config = dict(
    activation='geglu',
    attn_scale=0.177,
    bias='none',
    init='uniform',
    batch_tokens=[65536, 131072, 196608],
)
Each number is 500 + 40 x the weight over its row's rms, rounded and kept within 0 to 999. Layers, rows and columns count from 0. Numbers have three digits each. The size before them is the row's rms in percent of the matrix's.

# gate: layer 2 MLP gate, 1920x320, rms 0.105, rows 584-638, columns 240-319
# up: layer 2 MLP up, 1920x320, rms 0.111, rows 584-637, columns 240-319
# down: layer 2 MLP down (transposed), 1920x320, rms 0.104, rows 584-637, columns 240-319
gate584 101:475477506546500502531484500555543495509501510524585478548548562543515459499479497451480552492489396463370475540440500459442446490458491554517540554561482549467523468498529541499500426495554507515486485440578521604455590496565489569497489496
up584 103:501425435490449529519531559520438470468456515462489502519456527456476462529523504433585520514485519556512515479502572460540436483518447432504471481439475483508560430458510456508508514498552538485537484549465535445529507518482515494537463543
down584 101:545524470497518492469457478493489550524479503514558436458517600414461585565476523502457579464518453552545537513504503506499538499545535476461499484530501501457533470577467536504537515491485468537471426435464521508523534592511516509379495479
gate585 096:501528488580549509490497479475506488427461485503513415551546482483570519456499522477550490476576516497548534427452528527423495521506475428508557430539427545474445515463454488497473545505542577513569507463533454485502524496566466471526536519
up585 098:497495505539591511487559489515511526490594479488457525511508515497483436443499461510548515526535552426453521514531470505582519481514510519486507431470483433543523506475503479502561565488471455604489474536473471474565559526476552324469478565
down585 098:511476427443481578481465496517511480580521504504493490497465559533451513503480496456498548439493509477496520469518464518529548441521500520478562531446520484450425537491524466485480444525537496528551462452482511483563526510466472516513579498
gate586 099:517477452585521484488504505511452461529507488521529496414495532478456521431513533462557461445547509555512562475476458450489460527413457591499481411598467527521510501524485472510455499513473461536458544511457577507535533492434438548491550506
up586 104:557410438486515518482467481516470450522479596435548509537440521481518479532493559550449546524496497537469551479505510515481470513480483494529481498533530440507504487543562529511469502596567517468527521575535500434579509567539530509463446545
down586 101:523461456558482509490485483515575478491472475532481527502474484500483521469501549572475535468502495548467409423556533429479480452559496469464528420509509555444517549492484505408545500489489462470517453491483458485465461464472508353434450461
gate587 099:520438453533400462521565454531482496587523472555484507522528500511461610436544478540484431495490479452530526572527432485498564517478468457549473454410517491463500490535471530448608511510464499513516510487485483482580528510519571476499536447
up587 099:497517509519448526564524511502517500541488510508567499532492492525499492527491539500558484486453559534476502581494487438539474501506445519553490458534533454484472540469528500456478439505520545505571459504519554532562523461470473467515490452
down587 099:522445561472524527499531528496463517448507467508522394496526520528452583505507467456500467457540494460546530525512527535475525467461489466511460454494472519450458503513533521489494423419458452502525483497520490529431486490459618491454583532
gate588 098:516495446525450548511484501492467548526530494524446453478507465552487474440430486544543460481468451441439542480509576519469479445447498493459453535456500491467492441538454541460509541504500457535510515458508480544554521562495528516489450558
up588 093:492541467487490438519572430479521490419502457493599471427453517497547533572519464413520450471558557506555481471478503478545459525522575555539451507545542510488514530444508522499489487498455389526555474548492583467438451541568462558535483527
down588 098:556443454479435472516456421548459587541543538504493487478442490474539587524505513579475464485506444514495465427481517560584512503586477471530570509428509504470512598519403498489501447521443577470428508461551573544481525523486520464467558486
gate589 094:579423477482490453446475462540530503430505480459470536530489451506533483531492573526534464483481484438492433533494493569495497525506471491547505565528440487540477535492497501549511533458514484590522485477500456517475485460453555514507447545
up589 092:529431487487489478539524497521522509538483540451499534486562461516582489497547531462466504448455507528485546491477514534466513449509430524490507465481488497529435476524526482513521420486501511522490497515474550496552522431473610544500543486
down589 095:488480536550452474525520477504495436421576606508483454506486490502393540482536607587474483467540493504567532458493540539568464494450454526493552519505483453413433503511526474518491446553477453543515519519518538498472544547532484400496506461
gate590 103:508496524538478467467546450521467480547458533446562506546449449480506401476425565576488512490539537497491433530531519458517500525509571504489523487518531494523470480489487465525512430533471546585511396555437474620580516521478461542508405499
up590 098:497591421464586465493546578519461427524545510566459494517557457488524542528475493504452448537500440480528535495479533472468506554536521479477475515481508506485542548529477455433439479468504466505542548504514428428501482502509519451474517479
down590 099:504553528527460515579481518494501528519556507487536543488482542597535522489563458455493482427488514505493494528488549414521594498535533514489473455486484482613560503478416435534533531500453607535420466528516538495482555491460457537495531466
gate591 101:534541498496460515416484530446453487530488511537536500558462487519522489467477421568481522481559528470480524521522476496519425448503492538548493441509485493488486541566523493443528551527527513536392472530469485544491462414555489474450527507
up591 098:500499444469449500539545509487553576411533486533463503518521473473484521526534548473506521469484535551483472466462486546475500425425500547462474546525596461472511441493489519400477500467522494570501456461502446515485485455515509468501465474
down591 096:436406474523574488511517533467511572457463577500544513500488479496524486556405472496525494532464554540525438493484548518564500492503480590499485452478548507612543558515513525535545546407523564466517508546461544445497513427521560444463468469
gate592 097:484518491432485489513538459556411443473449545536535558430593581460521496483534496531451545465471491457493498481545441526531516534515499529477505407488493495544476591490478475496459444517482487506491503584511468499468554516526473546466500465
up592 095:554511540513554473540521482509579532497566556514524501474549466561514524484547483555449460405533465411518462513492465484473510553502473539436469527504464530497434539527501557545524503492505474530473507471485504487523530520475514487461492487
down592 097:452526508501534533553526520493445528483463475511499574541488524512530454502516538535542521474502548513510532601501433508463513471422498469466495451492522505540505469584527561472440523465529474474521505442498524477496451544510509481524482503
gate593 097:554522540503566495529510417474493516569488556502449470518479496428416502551508485446507528533523449498539449480468519511497535504419470492565540492525516502585427471477487539499482498531518514545496423471468501564419479448534451501515562458
up593 101:519517530533479458534555525477489546508455547472484525466524467450455491491533476467528472473461584481519562477530454463520517493488575543536541505482571531530496493512439461505583552522534436503533564458494551526476488472535436517549545468
down593 098:604498444500425523520469497484500492536481565531513520437471554498486475445486440486539457508550455465469472501497526544528476481460473519518504549566534530490527531561533480511447513418516478498495562551547482487489493475500532502514593577
gate594 093:541528460445556436524485471468503544488502496492547539508507457477488442491545498495542523562470466542493463483508417505506499517503550538433532480530564504590480473502452504527538510540574492470476495529475474465512485515409518505432543434
up594 091:493497486484550540499514496550495534534450572420506502512521492514540472422486555537467480508491579470423474535444553450485454497518486494500503509457478518504517506497454467574469522524503534504419454505469425479517505462520546446559496497
down594 096:422454506467459530460517536454515529435514499489463534432572574505435526443536507481519472563545575464512471548535619607521546529475433446535506428479535533472467517501507451520514496438464498526450524496515476527457449569555427489516524504
gate595 100:525522547501581464433537577530436507529578497491537542522437549479466487553448544500451501619446528560453588457514502503503499504479514594487552476514516475495493520526502475460557508468496550496461408439471456497500545501531555498502532494
up595 096:504500489462560596517522508475498461529491543447460541506469484466463554457569497472520470500542544548535451563502473492512440492527521461528522501460521498502583545535573517529597548540482533474513515523380613536518515564528504444526542589
down595 097:543484461518546546505422497520499516466468468473483465533483541488546513539552473570545398474505505455498509482489511519482535488471511426509453535473406550457497511430467506482454476488489503537483465482465441541469489406530503582508454427
gate596 099:509513508549519537504560474529428492450475441465482452535461501493481395567495568563485511491516469528542544476457567486487491518473570496533498525551474525624523476467518508523469481465507405477506517510452491504519506529469522540451486436
up596 098:425548483481509522513489484535435487533600502520514473470564533503430485495486492500504478583495533459590504571519433481491532409558467523542523481487501487534530491542526514535503528557458501534502481522472522460464515588545523522494535514
down596 099:558485516504476436464508520453505520514410498484482514503548416461533546474466491533494542448547533505503496584527477523485479544526519515478500522521480492476446449505438507492557477500467466482481461507497533528486512506472512482547530522
gate597 098:460505428457527492476542529424518554516502460526474572529462417530520494526526438476471469542473438488552502441588486491514533471484551517467474554527493478551467481493473523582483513543512511541558437484463508466444484522522592515510476523
up597 100:475515543480553534443540554489508498439446448479542553473465549520506478502535496490507492477505504498475480530524471430502514473515501496504462510465497534568391513500575506554443505479522518455497561535474373500577471439500421503525464478
down597 098:537472556487472491493485541521550544496539473530566500531472514498517462511496543572491501446457526510521519552553487456454488500527492525443564461470494428509479543507530448406528476518483535438453534489478461495482545542500417502467516454
gate598 104:467528510516427492490461529491513590538469465448480573516507519549581502511465535493475529436499542452541589484554499549548526477497539470455515467523560540489596478459396518393529571564495527513516522489517483511483535515419486541466534600
up598 100:562456477513495495500492424485477506571490518462503537506473465562529509471530524475478487530463435523443477588451513544523453505472503443510474483554585490506494563506522386556542489561513530432533564466513506501498581513468547575484434451
down598 103:513494496513492551521517502459516489545461526482438619509498474481656507437494486525502473606480440509484499476519412442484545480519488482499605468545543414485489482537529514518459495575524490563463548514471539436500411509539497436454462505
gate599 099:581565491526507488522505506526575544440496432490540514528512537539505486547468521502513445503467456467518584561455509547548439468468517543509482498547473549464460509464450520483572514579509581515553467501518527486516467474545513497485489485
up599 097:470444414568502432478472453457533489494441453487529483522451531490447553432547447465546416474576452496424466448507509502525530430500506472521518441554517480468510486471481487373498495490486518538515621422497522568506507450470453494545476482
down599 096:554513539460422489484540470481510476473507517482570481501474427505488482450481533569468494493457543542485456575445511498479512526498514462565518495514478482507494548528520499480598463609513534475474468570564449539489508575476470475518487490
gate600 092:574534549498499503499539445437499550505489526505539533449584525470505465537432571459496509486552495494458434451579558489505499530453537540487550526520498534532485518428490388530499571476516544493524577445483555481472558505478493452513467561
up600 095:488474449487446521457503529452540457464514399468462503487452532459520511525547457436483468500453540451514446451532503499490542505507449488548491627462470469510501451566488505522545456471426388530530502485496512429482560468528510509512422545
down600 099:444495506584519490547470534555506476570520519443493502534518618443523459534441489557548488479483576512494531472494486502512547454497498439469507543555510437474538464497555496519546447465490506511493492517522461501502482489515621504553507546
gate601 099:486533479540544496464486451478492505474454509551458572487533536529506522515432496524503509426493511547572502519494463437386459514437499426488507553489551452501483532495411407485494446460483505460528509527434492511488469555494536536540501508
up601 098:559487579427483543540431502536477455539606578462601501522599465541475489503453519576455498495532511447492468523472483496521474486505457522544486558511486521433472462464517492510534507516434502488534487542522489509495479593545492510503439557
down601 098:444536482473562451429465490432488497521520435537467483539516487521482469491479476561506461554517534417533500512502555500494461494439534488590504434478552439493481524446540442459501550479546517501493521504496533498510428425530502557457445420
gate602 102:532463496492566591486476488484565447465458439506470478508478473456475498501490546553445442506487537480527494525398500548484483550463479528499537495534485457435480518465517466517454492472512545519510511499464499550581472466405493553484456522
up602 104:536500638587471472499471480402525480563530502454476491485456452508507511537472488458493478504506560586499557528524469537552522501475503543498493521507486519508563484502565524467513496519467505475459508569450558480520482454563493536491484529
down602 100:482481581499532500484534503423451461511519458554498447497452518495523521536518515504547574471496497559529540532451536478522530451456497462515551569471484478570462537454556497565471488505538546542528508518556491583502473499597566480517509466
gate603 106:541530557462561513466460445498548492494529549527500518542471516605448512490518541461505466474442529508468499457483492541491483596497479493526488504486488493499457449507493440512480537503479461484512479455455491421491509488403482494547459481
up603 101:453438442529497514530491479490495516529491490505516471431521536524457485496447441503510502516512450473519547504466427515522501552471521474532526565538520557406558561440412489520528526465504456459541575521427492548549512434485549574477479425
down603 103:504510474495515495474551534488511517418436504420490487516456516520513530563480504483512495473457513497474441498475558502531509475477538502558536513508506416467475497528551618548498509515461453513510458494443568454531482485550625545397473541
gate604 096:502498463531569483511517582542453530496450549600509511549516419575505480453516513523491418552453471489552542546456510486540514469482484500536435545484441431538495542491557503513501557526456495557485529512527471510391497504429488532476500430
up604 100:532518413463536488528501528484494500478454486550540555436551486592509462479513562492536475486460547474480548480474480455420534482440494484495511442485442487410476512470473439561494465493501588473480491404545515425486547475531444480472466504
down604 104:481490528486433486512489510469473500554535423464475444525519508513533473495457514491529512492526464450520448473499484466507580510485430460545527458440513536484493523529458476583567574475530496530505486456498513497493458510496481580442551449
gate605 104:452497470503551493538470468535447503495485452546529480562505505448483477522450502556471519394500502460503545475501532497497481495503527489603506420554494496483514573455579453511443499550485554544486468524501465507479450510460479472507488498
up605 100:475509457552485527499500589608561467576502587522526553639490525530503487489560521506461540501472487514472495482544513516570480462601454575428504527474486504490500491509481518495547419515525460445526519499530533458477548440527487493498476539
down605 097:509529520530509453479495505482435531428503494437517485525507525528511528471530426518485480478524509437482563553584563503518529529460452447479473479480511471503558479471503446566531570553476466487491500486515542550543476539522501514432510528
gate606 101:545485495478486510483485454590539540455522563514535556486438520475523542504512552548483518513523531463498568501465477536468559466547479521495463410459505494493457437564500557468569499494506456408518541464430533432467515518465518529474583470
up606 101:482446467519558475521540518500481578509483505576462517472508478505535419508525484505441507496491485438532600506487497536533459537471439492520454472429518491482608473534507523459456510533505469540495475486565434501513474555506482434561489499
down606 103:475541497510551433553517486520578474531491461422555520495491571480502493491470477562466512513553475527429566429495505484478455546502437476474519599532542566494498557472498473462463481483486487520512541578506555504591476498530509546567528451
gate607 100:536427515469482527448452482484481512496508575422497523549493560474542516519552512498523466482480522459485472462513606475511520455447453462476436567536509544478590543490464449530490494489514589536617462544530534431492485475456396517529539520
up607 097:489500576481510536484483522549505483445497451459421560537458460526517529508464516488511501463501523514505519426475566546487552472457488474560423455464538523543513509502479556536516548511473526534574505532466478462468522484499523524553431547
down607 096:478488503452486509586570492525427470557528500471498495483455538533493583503490470510483506463515578433469454454505628512528484463524515499477505509494500479480423424485544502596481498500461456498487528471518488489466569514480481465568495541
gate608 100:518433535453499497472458479558532560483562480455432541499465506462561518494471483440509600540530461549561541518449523503529515535563543509502534597467512433509470536500469549511461448525489462501459488407445544442467490475483511567503523451
up608 098:526489551519493562505518524527496543550484496532438455482531475512480432558503529495540498488495539475470552488428504513482493566440535477486488469502459499534488464431547518524478505478559572469507438481453481525506467544480484495417542528
down608 103:434565480521457480552440506493488480483504416457577526552403431499513500486541453531514484510579469515456459454530486496483466522539574527574400485437579533421559514538446501493483548478407417456538505478498511494502466532468497488517467590
gate609 103:535525535522503467474557545538494466502500519503445474490548474493551568530411490445501488553538506528528544452386482490554462537605483559498536466555451474501477544571486531532450543509511465529445517529541483470460491441500521512530482517
up609 100:533541486494469525453551489514389493467528502495472519506480456468553487534565507460463527414505531489483533520449483465520524507507493457511569557480491542522445474500481495388496534461473403444511514570494524495518505521507569554476503491
down609 097:469429527418493532506463490482560522474467556488514549487524531480471466483509472533489426481459495473548443534546558495509444519512509460523501538462499478513429438520491546586493515465496511480488540494464547500518501521524465486532565479
gate610 101:544456497447555458569489516526498572441519535466465531549517480533520473532563500572513521519441538499556574506426541517488527431561455430465488555474528625492553486527490532500517500537540551509577557481542497504457447527501490596539469461
up610 098:477419508528592479476509445516508515454548480516533506457586489509500522512504519557530433595527501499524443466446515415499532470527569531567528525473480454480493469474442544482544515522456449464504477451533471433520501559553509563536478513
down610 102:586450511480477497507489506543543462518472484521481467536463453491546609480477475445488529482539474475385553447521508533477532461524520532471551547509489500448420570516572490411472517568528512446526508565521534559485609501504580503470561486
gate611 104:508518450489501553473433515474455545490523468476536570506510529507452621506508601525492557535473545444477510524561475496478516504507526417500507511549600479526516509417467498474545495427436488576501529513511517514550444494570486531541511507
up611 103:538547497493558510462408414452419440425531494454536494527469493479524452487483486527538503541486529491477479505501420543534525564535493454498533480532474492535594553549470476484419569549491492457467473568476497472535497448525499432500530466
down611 103:520522551476537458497562465491508515581504492498462517510454465570526470496519520519536478484496453457512466491487495490529462492485422507483518508643506554420457506480475617529559490499462501491492465500410483481500536514502420497488490527
gate612 100:479430466465539468488529544559496497465540549510484553469492484565506507500579466561461459549512461532535520532577520459464524459537451522496457422462445468533491525502459493588505557521550476506465537530519556474517489471531501499529504495
up612 103:514487472546505563537495462525456508538495505533523461411518509478478578517469540405516476537492477533582484572503533545494478486492454493526539478487558500434464476469498487537512511480539463571579526434484505488506518520469515541513466507
down612 099:443523546480494544544536526437396501571504464497533457548492501455583486516491519541528500484481583523458477523544467411533548521467559519529578496439511490475468518507525501489499514527479498448490534431494518423547463519499486492548456519
gate613 101:529467509519515494436551491500452522489528458509473521524473416467493514550466521519513537530507486462457505476487409486539542517485453490472523512451442559520496541543520466493512506518545523491485546542468494531441518425481477529538561557
up613 104:554533540490517502452452519451479474472512512484447531510551459461491526512450491483410486490495476455507470486437509526511489494506437528522455508532575535452503530497513469472425476530525542562529433558466505487443422393489453535500558496
down613 103:466572462501466427595492521391519470508470494535440543494531450431598528529523460487467512522515528443462395517555472536456519541508490489542534436524463488468553507493514490513412544481514497487510492459497481474491480486437520488495531506
gate614 097:498467558505481460555546544492591440493462507499410487480553491440561509507506461471505462568520424503487492529484485485554507534551472581438526486526478450422531480495491518468486546463499413452491475513524530519518572491515499459516500497
up614 091:504418458481465516492434519523581504581577514504542519565550507527609421431504513498458520459521506513415514600500480524522482519547475461414534544556531480495464475498454439450490551445504548485504508429434535487461439522544557515497473547
down614 092:591496498476489470519468456581509561442542568527471514487509487459411537505528480496456516545556492406557448566514550533431567474493518529484499476530504447497541446502503473549428505512503515500549486541489474453487503487475494487464553504
gate615 093:515454501543501524464509523455505430454535467470491507512527485474485582533463506540473501439572451499481460481475500438458531490602480527518503547473471500532505414527477424587494537512503540494443549514502452594537539538505577563543585456
up615 093:561483531491419450574518518568540449516518505540522490462468539513492505451569602535534578457503521475582468557435510514491515532546485535501471487524496488485445604484493538429537536481534467524460467479532444501520567521509510490508501562
down615 090:473517474559507481468452541512522517430519429541496498478521497500491475442499473579527406539499551537489510555501531464486483393524481506496489512578589521533598562464480454494539478511450458452503457528518543518459472505472527491542441512
gate616 098:503495557490439407425472534496607472533437548418469470539542576505525552502520498489503423459470525463567488457444447499516470532448464475515500460481454526574517478497457530466557480466454541517473491535443492539497494493456528444518500478
up616 100:479461485540448512524448471572561461458452436512475433486498429481503536462536534508471450536546554486468502432542455472531453479438444493507503451485459538497553527439596443453465453426452530566561508481493508598491487524462492445537498457
down616 100:535522495525400408491475521522483489464544496477489555525497495548535480462529473502552475536544504529493492481606470458495486521494577462514491517438529513539566419448489495547527481485539525480485536437472516548431551488547561506486548481
gate617 100:456542524545542521532477527540525540530453498480558477435502495419502546507510585457573532531458466446501432542541483524541496474521489489533496531466529472455508505496497511533460544511574506427477528516468516505541528517555568483403458477
up617 097:537506482478482549442543467500513473475490547440499480501540508546459545469481478487510511551518463633501537449424531507521508526558478516434556452518496487530492443493508556422465488486495495503561545477465531423492454507582529523422508500
down617 102:479558480509465484414486503507487534501501497438575476439458522557509503503479448461455510462455493446527504538464450528476531479550561511493582500582530472496486421510465504502549504526445520516442543497545463485442505493409504453593446517
gate618 100:460541470534513517540515544500496451492546562505504498519527476468463484551610516552399469485542479480580534465471539464471481531462465489486493509464481464474501513534566489473547506460548402509506486546466484535499535498452486526462495477
up618 097:470520458517522502486492578448541497457500454489550478516454533508501526505486477459484457525490474490476575497520483487458456458470493434610505521458535448481505526490532457457525543482538521458539424485534494493571473465565476479497487551
down618 097:511440419451528479496567546471569499477494571520471467516496604465466495445569503515515525479440445552467551452485490498469581440522508499556457541567565474478490487508471507482521465519536556520448513513532489584429479495502549440477549506
gate619 101:552479519535501431511499514386524517473426436492497505535497560547518503473540531502476496507482511584459517566540463500433527473439541512485497491497521486501519490480529540494534426440476505498525488545450556563527443434500399525511545563
up619 100:515446495527516562461471490509461521502441444471565464487564487476532518505582561424536534482494525520516480495541422522513579515473513494469477507439419523514472511454469435444445522498508535480552519501545471488463447497491515466512503479
down619 099:524536493531476474512444553525490494502527458465567452548462504533570534502459599444502570495490447432480469511503491567537566494448530523510514553432451537501480475484460534483535505467515510536487459450519495526503625511475520433547577473
gate620 104:494480484539489485560465499483504525450518516458496502445464493517533489483504509497577488484470446571526477555477553397453526520534539560464482589445484508531556491595498535513552495483547449493461449568432547476503511486508393453454495462
up620 101:543470510515498556550509569496487445506495505491495507544488520469466491486547514549482496500513589469485462526496486523473479579481546492478514560413488455496521496529496439509530495491430532552512574490450571481522496437430437466566467517
down620 102:505530472497508485432489504467546516521529528437514469513474505496504498498494465547516514522530598433523398507503540463557373528574470468545398512563482570443526473490490483532493511506468557513438512468467497480492566537548456526482520472
gate621 099:472459491498505439492525435526449437494514491524474477539558533473573545561492506477459520565526469530481450425530517556553479509455486516520449518463521519546420541551514526437498456485558468537547512493451447505540483495536489430523488495
up621 100:483476510493475480559495519432478491454534428501529443580513563477492475512510481521570560474502526489551492497575509542481412499515513538527488493538564466528506504503459546523540487571534488511522524456439582517509567520491461459505524451
down621 098:576493518500466535480477483426595507466465492422526524429539534444491460511502493524509459556429487523514518495516496480465550497461528465516467528502557503502431402526518551420537493441497512475508496555516491482562528573546560504604481492
gate622 101:404497484500427477534486505493499452580495575554538438467526482460475430459488538426536511479465455521488475532506444527559528419493571528508455544468546510513456460554468438528495458570454551540489460505493556544490477545516472557481536460
up622 101:514421460559487494464439533430515538512556567530513546506482488477546415517477523473547511464589525550485466541515430486553521485490505416495553492526478578490550540436528569479538512542482563410509489507604545519466505549484491488584457570
down622 101:482509451504529479509553518440488476451460544383489528494533530534464466491455481463555464528516461498474463514540491525457471555511484562518453524614562502455461531495531532522533503459477536471611519514486466513572504534513526523545433489
gate623 100:521536462492490557500501517532512525587542518429490484484493486404446441477428442486511539461432559487434514442465456547486417528493470520538488546406513514460556535401518528470482499568458492498471465470522474582538543518518513482499459383
up623 100:475500547418430573460456458441533559421514470510572509498514490443503540598472538469496455560565507517483481471468526476514431464477445531524492508522486489528454481398524473531511561512481409472535516537547422493441476497509473508463502476
down623 106:530503492481443535482535494470536512546483454542508465512457583499519525559539503469529501461516549521441458474525510479505478440485542502473596518491574527456563449469494464488491507499563585495469524527500473512555435457522523457523518492
gate624 101:536558524544523560515489431521547426535498495545567493486475510542472470486560485462547436510521485490534507500606473437527549466560594594475480444464512503434518558480485509488573505492521497493513482549486468515465425532436611424570527501
up624 097:478534427564518424569415458492440503463431500499476533452395446461475515501477573466503510468482483555508495482514471460441553499514479501400474444452541421472452535525501562508508543530451497560447529552482480479456450542509440531483521545
down624 099:511512518506497475461524493501482515464533510512465470474505504546470546542428463523499532461527501474466466511486461488498533517475501520555477486487490511543513472621486549475509521505406476459509475508544545499512505516518558493513517458
gate625 105:490521486569453536506522448545502556480558521556509431535447519547490562516495516451546566487530462463470503546540508466528465514542470499453456421508510546550545496489533468424506474386498522522527499479560490504558538510523464486558430493
up625 101:508456497509542564488558524478519519549506591501469407538520531467553513512482488478531508532535474550514486521604531436510484481488483440495467497496469607466488457448540426482442533518519432504425478544590474496491468576481542549555497564
down625 105:501473494468537486474495484531509508467439487488454420425514543538558537547423545447539467494509535595493477424468433483505405470524518558458469476466489515547504520530468539534525580481517549491561557513492549575436489499543478435548400512
gate626 099:565529558532456563463516529540517473474548553516508436441494442396457460490563476501451510514496517455493497530424498454482504499505570474570460515495567483529541491495486506507535587535503496520515458457480465483483529530463489512583531538
up626 103:557501510509522462538568519519518461568494508474539513516461495553526492629531501498516518475522516473445548524526510485482510460533450447485479439525551484481465522477522491458551442514503481433521533573464433472453507514522473397446558543
down626 099:446487492458535480536485460523507517570548512499481516520458585492451564524402551552506468434502470512527512474555471535486537544438529465506499476446519532546446509549517536580519407504615531557537504451524615510508497499571581433479456477
gate627 099:495497499540508537515432538516456421486611501495513449473508453521486466515502524525502515549493434473517514529541532463423442517545476537523503519582385464550453490525487520518532506534494450478484505473401437471479540457493566466457579504
up627 097:459514450604546529514452564585519480480511500518477506534466473458543551502530477517492494458459498470455497480435555502473506463515547451457451490585509451452521490486424481553568543482515559487533508486505512519466517504478470526483473505
down627 093:535486479437549469516482456549458504494558481605462482489560549508484500496426475507502523539511485507578493583540459532452545545519409478421474497500528475465463519542473479500518480432522478472420498558452510546480513551547489444461488551
gate628 100:501544443455525481475554508477484490530460513482434570510490505543478531495538479504524443481523496470546506535452536493474503484455449481506519505479537527464526559516554536528488513496525611570464555489509497458494550539553559463481416550
up628 100:542499475481506541413486486510482522501446600546442499522483448505499510490479447423533508437424509498413508450460506465488446469554505493526495527480470502417463513573477556531454511461518565500616549491487437557444550505547510478499539566
down628 101:474502493471569448524455504466487479531447539473435526442524497471471498523536459535464453552611508409535552499496497537512439502529551503470518472501519542452492413439494499476458499529510544511531474446488520516489573505428524452501442551
gate629 103:468536483495512540439469475475458500508512504533474522521451396482459451549422509458455452484550489426446440456511519531528457507544514495489532468507545504503485561439457508467546490543575502491415503515502519515451517504499475510519482551
up629 097:498530533506498569477581475504500517482565462481548470491529519443484514503508569592529426550445489498504513424503472533484532477519500467485535546507506509481567568507465528510495479431549476559560438546505479573528462535497550558504514465
down629 098:513523547426498562520502529542509485458491500567497474503545552423493503461559463470560535482526480507554499506493510459493485481480466405577454534552426534473428492517419533481541481483583486459469459467497565535468521411513475490543484590
gate630 101:553543502469477470490470458522490489433531505531425431484457512454520499508510452546436545509547562541459502507510473469502491498493418550547519491444576587507512481519537521509579429586494531541477417430489563477493432523456486541539557480
up630 102:546440452471459508540549583558505424568495493449494455518547518474576467490479476555549500457586498508513452439554484502437517558453508431475445605560530497547533526549594504439470469499501544546503525464495518553526519472458437506520481497
down630 101:499534481477553528414484494504554538501506540512471522551487488549437501488430545511491506538517534509552431478537517470501539502487519401542455503489530547505510470565470447479559470493570557428567476518583504464523475523541478524509568531
gate631 096:519510543485532472461516493497441539526492476422484493462465549537567480458490466537479491547488530484510506563519464467491560531572621491515555494499498548461554527559514500470508516461473549509446474502494516541482507553513562486461436550
up631 089:523499450564527533499441491558451553454551508497529460521489493482447509513517501543437488478500524484485482591522493567483533453604473496488492469477561517468487498502439511453498496489445461471519518503478515496464452518481520522383498508
down631 091:552535554408497474493510545501528528560478485462477475465492520558496503528491477453489494501493439490544460502538496513516528449414594581412490480482435454508480538564579480500497520506518512490527489589457412466479534484523531530443565517
gate632 100:526521526492543482432546536578541508482499450478495502530518510495440468552474507480526506492469511486589581476532506502523553525450465458551449496498494487509425494609459515508527528543469416516429536466513535506476462540419505387431519513
up632 103:501532516559560485582509447496456448458509498482478458552483554495500466545524500500575504533459449508474578449536544538527506475499411471433483510585487421489434437469478479474526519519562527496480469473565514453529566465462498481520506516
down632 101:534567498461530465452583539523442481488446543525525499474417501559516487490523528407462470503449532442470549454557513550484494540512509484448578475454492452543492505498504435510505473486438476467533483566491506459476447497488397523458588485
gate633 101:498479467536435466521528482421520483494541569533445529508516499471552436433422522488556532426458474589475531467447487497464487451445473506515413569499478485524498468514437441517497509536535482512489483517510491509489498492420472591455535463
up633 100:543523484491552528496503541564521508416494518513531460561526549494434446446494434505470539462499513536487393452521443460536552462486549453507456476503505471514450527540416511454551510510484558538506541480506448499513562587534531446527516440
down633 097:503441540551497528459528514475491475530477526469529508490524584530539431445447550438528547531565530455547536564470499457438502499489549496486557461459518525512473582542521490517499548461546444483440446578501506486530437439448475501462477515
gate634 100:468518489510465484442469502503569546519480476572600477516480451551520491543472511490461463474530476517537508529460496432444500389577489589457503565554505560468493506439553437410481524511506470562536507493536466494537529431537570465497546439
up634 103:482534513519444501530503445559494505487525441512534483496470504483498490540513545423524539492495470560511493537528534542485522524494513498478458540510470467504501536480471477496504547425548558548535479440480469586541476478500479513551543535
down634 106:470467487514511470512482486496553507472501486498464468536552538539512448498489494488441496440504524503468501498546498544422553485483439501402464515527520438463445493496516485529472512445537401531526486458563447493551497451488559538471512424
gate635 101:507466518492482533533453478453557479459477540566563460472400515450525491507568527469500515542483558489516523553509493531553571505508411483446517426468469428541495474504534519464564546441513462464537508505482469566531493484453467495522504565
up635 099:559461474479483478538526505462533554504530518474457435551531509501545477495448498497491508524507588532567452513473534542463574498515527512537483441539531611553545535570492474501462468562538496538477594530528475516542471465528534441539437553
down635 100:514523477539422477464540463583461486503534452539507430462466514453476483484489498462563577521501455504502466516566478495425512494555477484503525561534517523570541410444492487515456518534458486560467453461442462501499496469486558426516551508
gate636 098:522519558514485516554475522511432394552468438575486590438481539511492494515483514466492449476458477498476505567459502525460513436498543516517499544470479487516464458496519516440487530518454548522474518473500507425487529524462515467509557476
up636 101:415470504559520489450483439526441514473508426515522462503561503524444482521619503442445576447527570531486545503499465452469558475545542530557489482506480487504496462492458549537572499454419474568502487464513544579538493494469605517486502506
down636 101:425507496510464534559544480570473450544544565476450461469525463536518423520429508474537496546493443584492532510534416516532488497433466480463483448494508512472465528503579409441520485516557479464502554527445530461480563544512471473474432531
gate637 098:471464486471499523458459527531450526501498468533538524505507508431493510508460490461499510456500462492536504481458473614524381498408507518511550485470535619474480571526534494487445449517504527452488581536471465431498450496564543394471530452
up637 102:576537455475518531545471457465478474445513558535454528485519503487538499511507537507489519543513466440512535515430525481473514440464518480472551508525488488518426406479535505465412441550519486438506502491543466571523457479512486498449458484
down637 096:449556525507524479525499458510502550519474465500477523539519498497469511505488490502457467506540558477523466472495503493534556555492515512494440495528445518566533517473483446435387524497547537508417428555504475563455524557532489500471540479
gate638 103:465483470535492451570471499441485494469548557500485491528437493496384455506466502522465509509501531481525464497478569521556500486508561499464485517492418569467467442482455505466546417466482570539513540499439517572483459448429506463516547486